{"n_head": 6, "norm_place": "pre", "tie_embeddings": true, "init": "orth", "beta1": 0.9, "warmup_steps": 393, "decay_shape": "cos", "dataset": "wikipedia_en"}
Each number is 128 + 24 x the weight over its row's rms, rounded and kept within 0 to 255. Layers, rows and columns count from 0. The size above them is the row's rms in percent of the matrix's.

# layer 2 MLP up, 256x96, rms 0.128, rows 0-71, columns 0-95
size [ 92 103  94 112  90 117 108  97  93 111  91  91  96 103 102 102 119 105 111  97  98 115  77 104 114  95  95  89 117  94 104  86  85 114 100 117  94 112 107 114  92  82  89 116  98 106  78 110  97  92 106  88  98 111 101  99  92  93  83  89 107 120  99  94  94  99 100 103 105 103 103 116]
[[ 85  64  95 105 109 119 128 115 114 127 109  99 125  89 134 124 114 128 121 144 146 105 169 120  99 136 136 123 172 143 113 138 151 122 162 156 105 117 115  99 111 101 140 143 143 110 104 126 113  88 116 132 149 128 152 168 168 102 151 131 142 159 146  81 120 105 114  91 137 137 139  87 171 142 154  92 146 151 141 141 144 104 149 105 154  73 126 154  97 159 125 116 125 109  87 142]
 [138 132 145 114 136 141 161 132 127 131 141 125 134 130  90 115  95 129 133 139 147 117 134 144 106 107 133 100 116 120 153 115 126 106 114 110  90 182 138 132  87 112  76 100 117 140 153 170 126 132 111 109  99 110 168 148 165 111 123 162 182 135  95 159 158 129 122 132 107 170 172 150 103 147 164 107 158  81  84 100 162 118 130 110 118  78 142 124 149 145 157 114 142  96 123 138]
 [101 104 118 106 118 129  90 147 133  98 155 134 161 149 122 113 114 132 104  89 118 125 163 138 127 151 140 130 177  93 124 124 130 120 113 169 132 114  82 127 113 165 166 168 111 134 103 119 124 131 125 126 128 110 165 170 104 104 123 147 133 155 193 168 131  81 108 112  79 102 148 120 132 110 143  79 119 122 114 167 121 115  94 122 137  94 147 148 109 124 165 104  98 140 121 104]
 [117 106 125 126 132 126 140 141 112 139 145 148 133 122 106 131 112 105 117 100  95 148 176 144  53 179 133 123 146 126 119 109 129 168 135 157 123 154 117 124 128  77 131 124 114 150 111  93 173 171 169 153 153 172 105 114 148 149 128 165 154 154 152 128 157 148  94 127 137 141 110 122 115 100 140 118 118 152 119 125  84 135 141 159 177 101 139 138 142 163 128 151 120 145  79 125]
 [165 120 122  80 145 110 106 167 145 149 114 113 171 102 111  89 100 126 157 139 112  91 137 121 101 158  86 154 138 137 123 101 138 126 126 154 126 132 115 151 167 135 115 128  83  99 133  98 130 100 126 157 124 127 159 107  98 122 107  87 136 156 115 146 182 106 122 155 126 138 122 112 111 118 148 120 125 150 135 149  80 140 155 122 178  73 137 154 132 112 104 144 150  73 128 115]
 [ 99 103 119 106 135 102 155  86 139 111 117 171  95 143 159 129 128 135 166 140 100 144 142  95  79 143  72 140 113 149 165 140 134 124 121 139 113 140 144 136 114 130 134 173 139 127 126 144 178  95  86 141 130 150 161 144 140 128  98 158 141 129  85 133  92 145  65 104 141 142 135 152 151 128 147 113 151  97 138 134 120 111  86 156 127 158 142 122 151 108 140 115 161 139  92 156]
 [132 145  96 114 164 141 125 169 128 137 115 114 133 131 110 120  99 141 123 129  95 153  99 146 154 115 135 153  75 144 121 131 136 140 113 126 184 142 125  88 149 103 197 103  91  90 117  99 131  95 138 123 138 146  83 145  95 173 164 141  97  67 114 135 106 138 159 118 148 124 134 128 162 154 117 110 103 151 133 119 122 106 142  95 122 161 123 138 135 123 123  81 152 115 137 144]
 [114 111 112 111 149 114 155 176 129 158 181 163 110  90  85 125 120  81 131 106 141 139 149 135 119 189  84 105 112 135  92 144 168 161 155 126 139 135 102 100 124 122  98 113 116 139 130 122  95 127 112 118 139 134  78 141 160 149 134 117 140 110 135 140 167 108 147 107 117 129 182 120 165 152 124 130 128 127 128 135 143 113  88 126 133 114 156 155 101 141 131 170 164 160 117 141]
 [138 130 103 127 144 125 115 137 143 174 118 117 158 113 117 126 120 139 114 108 103 155 121 124  91 122 124 170 131 150 116 139 129 169 156 105 131 124 133  99 149 130 109  80 120 119 149 178  66 104 111 138  97 134 140 125 136 110 145 120 147  87 189 127 174 117 144 114 134 117 147 131 143 139 142 224 137 158 124 110 107 133  95 144 166  91 145 118 120 135 135 127  99 136 118  97]
 [140 129 124 110 132 133 129 128 166 132 124 111 151 186 136 121 133  88 134  76 128 134 116 166 119 114 122 112  94 173 141 150 162 125 123 119 107 131 136 115 129 143 124 108 133 102 113 156 149 108 134 166  84 142  85 151 144 125 110 173 144  79 140 142 109  45 166  85 124 128 127 116 120 134 144 123 161  97 155 145 123 128  97  94 136 105 161 156 113 107 146  93 110 123 103 139]
 [ 90 110 132 172 119 131 129 116  81 167 101 145 155 117 148 161  99 164 137 143 128 154 124 112 133 142 116  81 102 107 123  51 156 164 143 148 119 155 111 107 123 153  96 120  88  91 115 145 153 128 108 129 132 162 153 137 143 136 103 121 128 148 122 124 146 140 122 127 119 120 107 126  94 129 148 146 126  77 147 139 107 109  92  89 146  82 124 121 138 100  99  83 114 148 159 134]
 [122  99 124 156 148 122  99  99 121 119 150 148 130 165 127  93 111 104 171 121  85 113 126 126  92  85 111 147  91  75 127 114 151 131 148 133 128 177 138 163 161 111 104 149 148 140 141  83 147 124 150 120 122 109 111 144 136 102 120  99 115 152 100 153  86 130 126  95  95 115 192 139 160 145 155 120 107 129 106 116 150 129 134 152 166 113 141 134 161  97 135 156  88 114 148 119]
 [108 123 117 152 172 103 156 118 113 109 141 125 125 136 118  83 102 147 130  80 122 104 148 150 141 118 156 107 121  98 136 122 102 117 129 148  98 166  93 101 143 105  75 144 167 128 138 104 123 128 112 121  95 120 149 147 144 150 133 157 124 165 112 140 134 131 113 100  91 127 162 129 141 154 127 125 156 126 134 122 166 100 112  92 142 116 147 174 141 142 134 122 132  49 198 118]
 [164 149 127 138 150 128 122 161 112 118 109 116 136 146 134 172 134 167 178 104 134 162 140  83  95 155 121 120 123 103 127 103 151 125 102 122 110 100 169  86 128 123 153 108 101 146 118 125 123 109  85 164 121 165 106 156 152 143  84 176 147 100 154 146 176 153 122 138 118 109  96 108  90 143 141 102 115 107 122 132 122 124 147 132 173 126 138 137 123 162 138 152 176 126 130  94]
 [151  97 136 100 149 108 107 109 115 115  99 105 125 142 123 152  99 149 120 136 120 113 144  85 130 137 124 148 134 171 137 154 117 127 111 173  86 137 133 152 113 122 146 151  74 152 133 128 159 116  78 132 126 156 165  86 117 117  91 140  99 124  83 135 134 112 144 152 126 144 133  94 141 138 158  95 118 132 143 128 145 142  91 117  77 117 126  69 179 106 121 166  85 118 136 128]
 [141  93  87 112 122 142 130 161 156  91  89 115 108 120 106 135 110 127 160  86 135 140 143 138 151 164 105 124 142 151 115 111 134 140 124 134 110  95 112 135 122 156 154  99 116 122 160 140 107  83 139 149 130 154  83 136 148 121 139 130 103  97 178 129 152 140  96 120 125 139 123 116 156 150 131 137 111 168  90 102 153 148 157 164 123 147 154 178  66 166  79 133 130  99 133 130]
 [136 143 135  78 131 124 126 119 103 117 104 149 133 108  97  86  96 134 147 106 126 144 134 148  92 121 113 115 136  98  95 132 116 152 146 125 184 135 132 100 106 145 146 104 122  96 113 134 174 120  88 124 172 127 196 142 122 145 173 119  94  75 148 170 160 153 136 113  94 100 141 131 108 127 147 119 105 109  89 122 121 119  92 170 137 103 137 124 118 153 126 127 122 150 163 135]
 [107 139 104  81  95 139 139 132 109 123 110 149  90 124 128 119 118 147 163 141 159 109 117 157  73 153 138 124 122 121 148 143 152 103 122 124 123 147  70 144 116  94 108 101 119 113 139 141 164 152  75 126 141 101  96 127 121 143  94 126 124  97  74  97 121 157 131 132 116 153 104  90 172 122 148 142 154  77 129 117 123 100 156 120 134 105 145 134 156  89 156 135  83 142 139 143]
 [120 163 105 103 133 107 176 149 133 125  85 109  98 174 120 112 109 119 113 120 109 130 122  36 145 125 116 132 142 110  87 118 156 143 151 103 123 153 104 127 129 123 144 126 150 129  82 132 155 153 145 125 159 143 146 145 140 107  90 108 108 133 153  70 135 126 161 109  95 116 175 116 155 116 134 110 136 172 133 128 113 109 111 137  99 126 143 112 131 147 130 139 100 107  79 110]
 [107 153 164 113 132 132  89 130  95 129 115 128 133 163 150 135 102 110 150  86  99 144 187 125 108 129 135  78 114 148 116  96 137 127 111 164 141 163 109 186 169 118 114 138 100 116 122 111 154 132 130 154 123 178  82 135 152 112 155 110 144 131 157 113 120  98  86 120 149 136 117 160 120 114 126 158 139 126 109 176  98 116 131 152 135 159 143 121 147 164 129 110 124 101 174 139]
 [153 114 116 131 124 104 138 143 112  72 144 107 132 148 143 154 139 143 117  79 121 125 145  93 149 137  94 150 181 162 110 161 162 126 120 128 164 169 150 111 160 113 151 120 127 102 107  97 183 145  88 142 105 107 124 173 119 107  97 153 147 151 129 148 146 121  88 134 102 175 120 128 112 146 113  99 137 108 150 101 134 123 172 120 149 117 153 135 132 128 115 121 114 129 189 122]
 [ 99 147 103 126 123 148 142 159  99 149 132 129 136 118 126 128 125 131 152  88 101 189 132 161 118 151 172 118 162 145 139 142 173 137 117 135 111  93 127 111 134  99 115 159 154 163  71 118  92 143 129 139 147  57 118 122 146 140 101 156 148 122 139 121 109 144 117 109 117 109  91 145 155 136 150 108 159 151  96  95 109 130 133 137 160 152 146 143 113 103  84 164 130 112  97 102]
 [116 109 119 115 183 120 147 116  86 154 145 134 121 138 126 115 108  77 116 111 102 178 121 130 115 142 108 147 145  97 126 118 105 134 150 197 128 137 100 171 134 111 154  87 114  74 119  95 149 128 118 131 127 124 164 136 182 122 144 130 119 142  84 129 114 132 148 107 114 104 109 149 102 180 117 129 102 100 144 137 162  85 138 140 130 120 125 156 149 157 158 157 118 109 141 119]
 [146 125 116 131 103 126 120 127 112 153 119 111 100 142 106 116 111 139 147 109 115 156 137  84 170 184 149 142 134 165 108 146 125 117 111 135 125 115  80 152 125 155 130 148 146 112 101 151 139  98 152 127 124  67 122 179 140 165 124 110  90 118  98 110 205  90 123 148 141 153 141 135 124 127 125 145 113 150 130 126 122 166 158 124 121 172 145 148 146 148 103 159 124 174 160 113]
 [108 158 122 135 134 118 116 155  93 113 131 124 129 153 162 150 117 133 144 107 105 143 166 116 105 114 126 152 138  89 104 165 149 118 107 117 135 148 154 102 135 148 145 142  94 154 138  78 138 160 104 138 116 156 125 148 176 117 147 201 115  98 152 142 126  95 110 107 126 158 124 154 145 148 131 134 111 156 165 124 116 151 167 145 142 162 133 156 182 109  98 139  98 149  77 143]
 [124 134  91 127  92  91 109 138 154 118  59 105 135 128 108 143 127 147 126 130 112 158 147 136 119 126 138 166 111 125 113 154 122 163 132 173 165 160 102 134  73 161 102 156 164 109 117 163 121 171 145 126 128 104 104 155 131 115 139 160 131 140 140 118 145 145 134 133 168 121 123  94 158 147 142  99 127 175  86 132 163 130 137 141 112 141 120  68 151 146 112 107 147 162 127 122]
 [147 103 149 145 119 138 136 154  90 134 114 122 150 113 110 115 130 131 108  91 120 158 120 118  95 132 164 115 138 133 154 139 173 141 113 143 140 158 137 111 155 116 119 147 174 125  83 173 130 116 115 168 170 161 118 136 143 145 169 136 172 129 143 120 183 154 127 127 145 125  92  79 136 136 134 101 137 178  87 103  99 117 121 145 132 116 136 169 102  95 119 128 126 143  75 103]
 [135 152 122 129 147 125 139 116 111 125 114  99  91 122 123 110 118 159 140 133 137 131  71 137 132 129 101 178 124 149  71 100 129 133  87 109 123 138 138 133 120 118 132 134 148 178 103 121 125 145 156 166 125 161  85 104 138 124  99 156 163 126 123 111 100 109 130  96 103 128 147 109 121 120 132 111  91 173 111 164 159 106 170 147 119 144 133 158 164  96 107 161 175 112  75 110]
 [134 139 111 111 117 144  72 105  84 145 116 130 121 149 142 141 130 120  95 143  97 130 134 150 117 110 183  97 147 145 160  96 147 139 168 108 127 188 162 155 109 115 128 155 104  99 132 127 122  63 109 141 151 133  94 153 117 112  80 150 129 127 148 136 100 119 131 128 131  95 162 111 134 138 133 114 154 154 135 156 103  81 177 141 126 112 145 108 117 143  86 160 128 124 113 133]
 [110 148 127 135 151 154  75 116 121 165 179 129 103 135  91 128 110 104 144 117 120 131  91 120 109  98 123 121 136 135 104 154 139 136 144 137 143 153 154 100 162 118  61  93  80 145 141 111 151 106 132 123  80 118  97  90 146 152  95 125 158 119 157 131 162 137 149 148 125 118 155  94 144 138 146  96 139 117 155 117 103 117 129 145 165  92 162 141 116 166 118 131 101 144 165 109]
 [ 87 114 112 128 132 132 114 121 127 119 100 130 120 158 144 122 133 121 167 120 105 122 166 132 130 188 133 116 174  81 134 137 192 141 125 100 127 139 135 108 141 151 149 127 143 174 110 118 155 135  62 180 128 147 119 147 173 123 116 157 144 135 147 122  83 142 144 110 164 137 146 158  98 159 147 101 150 102 161  95 151 137 127 139 128 164 130 161 133 126 135 123 120 147 169 131]
 [140 101  96 116 150 130 173 164 147 133 110 141  84 157 120 108 102 142 124 145  92  87 154 115 104 131 145 174 112 140 176 153 177 136 120 119 118 151 151 120 120 147  97 141 102 169 128 142 119 149 121 161 118 108 105 140 141 168  77 147 163 108  88  76 116 110 120 131 144 135 125 134 125 134 170 133 138 131 131 131 104 143 145 116 107 155 159  92 135 147 103 148  88 165 148 123]
 [121 141 131 117 182 118 146  94 105 140  99 137 136 141 143 129 116 127  83 107 131 179 125 158 130  60 177 115 150 156 156 121  91 123 165 160 131 131 110 146 107 129 121 120 134 157 151  69 163 142  89 136 127 121 132 160 104  96 126 134 147  96 131 160 140 154 151 126 116  86 138 139 105 148 107 148 114 111 146 163 168 117 132 142 127 110 146 131 144 112 170 108 124 111 133  83]
 [167 141  99  98 163 116  93 105  81 125  83 121 108 126 126 101 119 103 159 103 138 141 128 142 133 133 119 143 156 126  79 136 180 129 112 155 143 145 102  97 121 134 133 149 125 100 125 170 128 106 130 150  81 132 123 149 112 135 138 105 133 157  97 115  94  99  86 138 151 121  75  91 150 148 104 111  67 126 136 146 113 113 155  78 160 156 141 130 115 143 112 129 145 121 111 140]
 [162  99 116 113 139 147 182 110  93 155 120 173 101 101 142  99 117 123 119 115 125 156 142 159 114 126 118 137 122 147 120  77 137 142 123 104 125 139 126 135 128  99 142  99 120 122 111 157 159 125 129 150 121 137 157 149 192 131 183 128 131  91 131  94  97 185 135  90 130  97 129 142 119 148 122 118 173 110 149 113 132 122 101 113 154 166 130 149  95 137 128 136 130 167  72 148]
 [ 88 144 140 175 150 110 119 124 120 145 131 163 125 131  93 133 121 153 149 136 113 144 178 111 122 111 172 103 143  92 117 142 156 136 129 126 107 166  88 146 107 101 145 156 120 138 115 136 140 159 106 146 127 150 152 125 192 121 134 163 207 148 135 152  97 151 136 127 138 106 123 150 142 165 127  85 131 124 119 116 138 144 143 172 136 145 133 155 120 118  89 100  97 139 152 159]
 [113 130  99 130 117 173 129 148 102 130 143 154 150 109 138 157 121 137 166  78 114 140 135 108 122 106  93 124 173 135  95 119 104 121  84 156 114  96  97 115 128 106  93 148 138 157  76 119 112  85 113 151  92 177 169 115 149 146 146 126 141 115  96 146  98 129 153 103 165 134 116 155  96 130 139 142 159 124 110 112 116 128 132 138 134 115 140 193  84 131 105 115 136 111 112 116]
 [150 104 144 131 108  93 101 158  78 118  83 108 120 140 132 129 115 151 139 122 133 148 133 124 111 118 145 143 150 114 145 143 133 146 126 126 141 102 134  71 141 155 123 155 128 130  79 175 150 170  94 118 126 112 144 137  96 102 108 141 167 113 115 135 121 156 130 107 156 153 121 159 121 121 121 128  97 191 102  77 121 122 125 155 157 176 142 123 135  86 136 175 158 138  86 116]
 [107 130 122 109 122 102 129 133 160 160 113 124 159 113 124  98 117 123  61 131 119 138 130  91 102 116 114 137 106 137 122  94 154 130 101 108 134 162 155 125 123 115  79 155 103 112 132 119 134 116 110 130 117 177 136 155 161 173 126 191 141 107 138 124 114 116 171 111 108 110 125 123 124 146 137 102 173 145 116 107 123 148  87 109 150 163 142 191 145 114 150 114 119 158 167 167]
 [136  56  98 120 134 115 133 109 140 113  96 180  91 102 114 130 128 135 147 117 143 114  95 158 114 121 147 103 121 143 139 136 153 122 115 146 142 104 113 141 152 134 184 109 105 125 134 161 103 121  67  87 161 106 107 110  85  93 104 149 148  82 111 104 138  92 146 124 123 135 168 123 147 139 140 140 127 111 144 160 130  95 129 133 136 170 133 151 131 118  85 105 128 141 143  92]
 [119  95 136  88 121 130 149 155 109 112 117 142 133 157 134 163 113 131 128 107 123 182 122 141 108 126 107 150 128 104 124 140 108 150 135  93  86 155 120  88 116 122 147 160  89 134 129 104 118 138 148 159 105 109 104  99 110 160 149 118 171 142  92  92 142 127 102 148 106 110 182 156 114 149 169 150 128 156 151 108 137 125 106 174 136 121 127 174  92 116 102  90 156 136 165  99]
 [164  97 102 138 140  96 102 119 157 139 141  85 141  73 114 110 136 132 157 114 100 150 116 126 121 113 143 122 138 116 151 160 118 108 109 120 171 137 152 142 136 152  95 114 115 105 122 116 115 168 108 123  93 153 129 154 150 144 121 140 174 150 141 200 158 102 132 113 133  99 158 120 191 143 130 127 147 142  85 124 130 139 103 161 144 133 152 154 105 129 149 142 150 178  97 138]
 [ 99 139 135 166 145  91 120 138 132 136 116  84 125 125 131 110 131 123 129 124 138 133 163 150  72 151  86 130 123 160 137 177 134 126 141 135 146 160 142 107 124 122 105 108 125 117 119 125 119 105  83 112 105 104 125 145 135 103  77 156 168 163 107 135  84 136 127 109 123  79 110 141 180 148 124 119 156  97  85 104 142 137 154 157 108  92 160 130 126 153 134 154 189 114 131 115]
 [154 146 124 114 126 141 109 120 113 142 136 107 123 173 124 138 108 108 151 114  84 137 109  99 100 105 155 149 121 174  99  99 142 124 144 164 141 140 115 106 100 126 140 134 175  95 130 141 162 170 166 145 110 130 125 117 118 138 105 138 154 143 121  76 108 155 154 107 123 133 168 105 201 118 131 116 119 121 125 120 114 148 170 135  60 130 146 125 161  97 101  92 116 152 139 138]
 [147 124 109 124 122 117 120 133 158 129 116 101 110 148 133 114 111 140 133 138 101  80 137 181 116 116 105 147 107 145 138 146 136 130 138 144 158 136 116 124  42 138 114 146 117 141 127 144 145 119 120 107 128 134 140 140 112 117 100 146 131 153  68 155  85 116 159 123  94 101 136 104 107 125 141 149 137 155 129 121 132  78 160 144  80 111 132 103 146 118  95 186  66 109 101 102]
 [141 170 120 131 133  95 139 144 175 106  73  97 105 133 103  79 116 140 130 134 107 141 137 136 114 104 162 143 155  90 120 112 125 154 141 128  93 112 133 130 117 102 147 115  84 119 124 127 106 181 101 139 100 108 115 182 174 107 130 154 130 126 133 143 175 108 123 121 151 154 123 164 112 129 114 127 113 190 125 105 115 119 123 109 129 160 124  71 127 100 134 109 102 140 149 146]
 [125  97 119 121 136 134  95 155 114 136 151 102 143 140 127 144 107 171 154  90 101 108 157 138 104 105 144 152 108 158 114 152 166 136 142 120 102 193 136 147 152  67 102  92 139 128 115  87 166 107 106  95 108 117 122 115 118  98 120 123 125 165 145 151 131 143 104 103  91 154 150 116 179 159 105 149 120 157  82 126 147 108 110 130 127 105 123 155 128 139 131 141 112 117 151  90]
 [109 134  85 128 146 123 177 111 167 104 137  96 166 150 127 135 113 121 165  89 115 154 134 152 122 107 114 163 125 116  94 124 123 136 128 135  92 133  95  93 145 138 122 116 120 150 138 162 151 120 142 157 105 127 114 121 167 114  87 130 163 113 127 188 130  85 109 109 114  86 114 161 162 144 143  94 106 168 123 126 161 104 122 109 126  84 138 156 107 114 132 166  85 107 139 127]
 [133  77 128 111 164 136 133  83 131  97 127 134  85 127 172 136 130 113 150 108 149 145 103 120 130 123 155 136  98 126 122 103 148 132 156 123 129 101 155  70 145 124  80 147 132 179 126 110 156 137 153 162 119  96 120 124 111 157 117  80 132 137 111  78 141 167 151  93 109 132 132 108 113 144 119 121 115 101 163  85 139 115 165 120 132 169 128 154 100 144 139 136 124 109  77 117]
 [ 99 102 122 145 155 151 150 126 132  59 127 132 138 148 138 132 118 117 163 106 121 107 106 155 114  96 151 146 153 113 157 120 137 113  88 121 123 137 118 123 112 131 156 167 164 114 139 157 128 193 180 111 117 125 164 133 142 165 114 148 127 170 153 123 107 124  98  97 110 111 135 140 108 151 165 120 136 109 119 103 153 111 101 133 165 178 133 128 136  96 139 183 121 137 148 166]
 [142 168 150  99 170  98 113 146 122 145 103 158 119 159 163 146 118 117 122  94 129 136 129 174 130 116 144 136 118 112 159  74 134 128 107  92 136 128 116 132 119  84 126 140 129 133 111 135 120  51 114 126 132 118  99 153 157 160  97 125 119 116 173 118 163 133 114 119 117 160 141 178  94 156 110 134 102 106 147 151 146 106 174 165 132 113 137 170 131 126 138 104 104 125 151 154]
 [132 107  93  57 115 117  72 178 157 173  92  97 136 116 124 170 122 146 124 110 132 148 121 120 142 116  98 109 139 114 120 168 172 135  95 145 151 139 118 115 103 134 147  93 148  76 156 154 110 137 124 135 147 152 154 141 135 168 137 152 142 161 100 168 168 135 133 121 127  89 132 118 138 106 122  85 118 118 144 114 125 121 116 147 136 133 130 124 148  80 115 139 115 124 108 153]
 [143 109 124 110 101 112 144 117 123 134 110 138 146 116 134 140 123 177 111 123 159 149 127 123 137 144 144 153 181 124 145 100 144 115 190 133 137 166 120  90 110 114 150 111  70 154 106 147 166 174  84 132 125 123 132 149 158  66 107 119 131 116 124 132 132 105 140 146 137 176 138  91 151 122 147 116 126 144 107  72 118 160 130 176 142 115 146 162  97 160 133 127 123 116 147 131]
 [152 153  90  82 156 135 109 101 146 150 127 131  95  98 105 135 122 132 155 134 140 122 132 180 107 148 115 113 112 177 112  95 162 153 165 135 114 148 126 121 116 119 147 110  97 156 105 122 156 176 136 117  95 160 133 125 122 166  86 148 170 144 162 152 126 133 159 167 123 124 131 150 145 149 124  76 135 150  99 127 115 116 168 100 147 117 139 175 119 131 124 131 144 179 130 129]
 [141 135 120 144 124 112 157 131 105 136 110  78 139 111 136 175 116 156 122  88 120 128 113  99 106 158 102 126 162 142 110  82 127 116 119 132 119 103 119  96 130 127 127 115  95 152  97 156 137 175 155 156 147  91 112 137 181 112 149 154 155 124 161 134 106  75 115 108 127  87 110  95 135 137 180 114 131 108 155 146 148 121 160 138 135  93 141 115 132 145 140 196 117 142 147 118]
 [111 137 130 143 110 122 148 141 104 141 148 145  71 116 139 157 113 104 105 111 120 152 161  83  86 109 137 124 123 139 101 117 148 118 121 126 109 121 153  79 144 134 147 113 153 124 117 117 145 194 127 144 111 101 149 130 132 165 142 156 128 142 151  95 139 154 176  94 111 126 170 156  82 145 159 136 124 138 148 143 146 112 127 137 105 107 145  96 114 133 108 174 166 150 160  71]
 [103 155 104 160 159 123 178 120 108 128 152  93  84 113 113 140 126 105  91 154 115 116  98 115 125 120 135 124 152 126 134 115 140 120 149 150 102 109 120  81 153 164 100 124 151 136 103 162 134 132 143 161 129 164 103  98 152 119 133 140 122 123 114  98 136 131 104  76  36 112 164 132 128 154 130  95 145 118 143 114 168 108 126 145 139 106 149 133 157  95 126 150 157 135 127 102]
 [123 101 117 186 116 102 123 112 143 127 136  77 123 144 121 153 133 138 154  82 118 142 143 147 100 119 130 123 103 125 100 165 152  99 154 139 139 110 125 120 101 121 121 113 119 107 113 108  61 130 103 103 116 153 131 173 176 113 139 173 132 142  90 105 156  85 143 134 124 135 139 156 145 136 132 115 138 115  96 165 138 104 149 138 128 137 149 125  79  83 132 111 138  82 172 106]
 [152  94 126 131  99  79  82 145 171 152 122 114 122 161 132 173 108 121 110  91 159 120 143 124 118 103 113  98 124 124 115 127 142 144 168 129 134 193 169 150 185  86 131 116 156 149 117 119 164 152 135 105 125 135 106 147 112 148 134 108 154 121 114 120 141 119 103 108 119 171 132 127 122 127 114 152 115 171 113 117 169 126 112  92 107 115 138 129 162 144 118  85 123 120  79 122]
 [105 140 112  95 117 121 139 163 154 143 133 126 126 114 164 127 115 133 111 142  58 131 112 101 119 125 141 139 142 157 112 161 142 176 172 116 124 166 136 137 154 160 179 140 141 143 119 132  94 117 163 112 119 139 109 109 127 165 102 178 139  74 104  98 158 117 114  82 137 138 109 115 126 139 143 128 137 105 112  60 112 153 129 140 117 144 123 144 113  99 119 160 134  94 100 104]
 [162 124 126 110 104 134 154 128 117 155 123 132  78 190 124 128 115 125 135 122 121 134 134 144  62 110 110 174 129 162 108  98 144 138 104 135 174 130 119 100 151 117  98 150 171 128 128 117  80 139  98 119 105 157 123 145 117 167 156 123 171 146 114 113 121 155  81  99 169 143 123  88 142 103 137 125 119 161 146 150 111 129 142 108 160 102 152  93  99 119 139 157 137 113 141 126]
 [164 121 106 123 121 119 133 113 134 107 156 163 101 109 110 139 132 107 159 104 123 137  97 159 148 158 134 131 113 135 132 140 130 120 166 119 125 156 118 158 145 159  74 132 167 131 117 127 104 156 115 129 107 137  92 170  94 137 130 154 121 152 157  75 110 121  89  92 114 132 148 143  86 111 178 123 160 149 152  87 137  95 128 146 143 135 161 129 163 110 133 109  77 179 129 106]
 [154 123 123 135 113 135 111 120 135  86  87 112 105 146  80 111 109 137 119 149 105 107 149 127  91 112 112 123 144 114  81 128 131 137 120 183 122 135 187  95 137 111  94  91 130 120 135  85 133 159 182 133  97 110 153 195 135 125 130  84 130 177 104 107 138 126 137 150  96 136 129 117 110 128 134  77 127 113 100 146 149  97 136 130 120 142 135 127  90 143 123 136  91 120 141 117]
 [129 109  86 173 129  93 181  93 149 111 112 129 119 110 128 149 123 118 145 100 130 114 160 163 145 142  64 116 123 127 105 142 135 141  96 153 120 103 103 110  86 166 121 112 116 126 147 154  93 138 114 129  67 181 148 141 145 160  91 111 136  87  92 120 140 112 130  99 117 123 123 153 120 151 137 152 150 156 150 111 132 124 108 104 143 166 133 144 125 144 105 124 164 101 155 138]
 [ 89 132 143 106 109 147 161  85  96 152  84 159  82 131 138 122 114 105  95 120 106 153  95 156 124 159 119 146 151 136 131  90 148 147 144 122 129 131 123 117 111  89 120 100 164  97 100 140 103 149 132 129 130 128 114 137 109 115 141 122 119 119 141  69  66 153 154 106 131 128 136 152 131 165 166  97 167 150 134 159 135  94 153 130 129 141 119 110  84 126 155 175 140 107 118 141]
 [151 110 129 110 155 101 136 144  74 140 174 164  84 130 101 165 109 111 107 173 115 109 132 111 104  68 147 131 135 144 123 133 150 112 138 158 167 128 154 130 136 157  84 164 135 134 127 148 138 116 135 136 137 174 142 140 106 115 122  96 104 124  98 127 119 121 114 142 100  92 137 163 161 162 126 116 157 155 173 157 152 133 135 156 110 123 140  93 179 135 138 136 109 127 149 155]
 [103  89  70 150 180 188 148 180 128  88 140 115 144 163 137 136 112 156 132 184 132  90 152 131 107 122 129 158 143  93 116 133 142 146 117 122 118 127 124 134 123 152 127 134 122 104  68 148 124 126 125 148 157 112 132 147 160 165 142 150  99  93 110 105 131 115 110 103 140 121 163 140 114 141 181  95 156 143 131 124 143 140 109 160 125 115 127 114 107 100 116 116 117 160 131 109]
 [ 62 117 131 140 118 108  78 134 116 113 129  73 117 166 120 125 126 116 100 130 114 125 143  95 103  77 121 160 119 161  95 123 145 143  98 169 128 146 132  99 116 131 135 138  94 116 141 126 149 150  77 151 112 117 102 110 135 111  90 142 155  90 137 133 141 130 178 139 126 129 154 154  72 158 165 109 145  98 148  73 120 110 138 144 128 146 122 149 142 111 134 104 108 136 127 114]
 [110 153  84 123 107  78 115 127 146 120 151 133 123 128 146 133 140 144  89 119 104 139 156 113 155 136 124 139 109 114 143 111 184 170  82 118 162 139 151  95 109 160 132 100 108 139 132 121 127 144 136 140 131 146 138 103 169 143 146 134  93  91 118 100  89 154  85  81 128 127 124 103  87 131 155 121 147 122  93  99 146 114 166  82 100 153 155 162 162  99 119 150 130 139 140 120]
 [125 103 127  99 134  97 170 111  84 128 129 108 134 113 178 121 109 141 138 136 139 118 148 111 146 157 137 155 108 119 127  94 176 135 151 175 136 128 138 141 117 100 139 124 118 120 152 173 109  93 105 120 149  85 157 128 156 119 121 111 147 109  79 124 135 105 125 117 181 134 162  92 121 178 117 114 141 137 151  90 136 125 112 182 156 124 131 166 145 143 109 161 146 131  78 136]
 [136  75 122 133 141  90 118 134 151 146 113  99 134  76 127  94  96 109 156 105 119 164 171  82 126  95 136 103 117 136 124 145 146 134 127  92 100 185 127 115 150 133 150 129 138 139 152 109 142  79 143 136 161 104 158 127 187 109 120 136 146  70 122 113 128 168 123 135 123 131 157 134 136 127 153 161 147 109 134 145 140 116  96 138 146 109 153 138 146 145 144 131 168 142  92 156]
 [176 124 143 109  91  99 106 116 121 152 153 124 117 145 129 107 106 159 121 127 139 147  95 156 130 170 134 151 136 118 158 109 146 167 113 125 156 135 132 104 132 155 162  93 132 100  99 117 120 127 106 124 139 102 151 149 102 119 153 136 134 134 128 116 133 150 163 119 100 134 141 208 115 146 126 116 108 174  80 112 114  91 155 184 165 120 126 110 149 109 166  85 157 108 134 129]]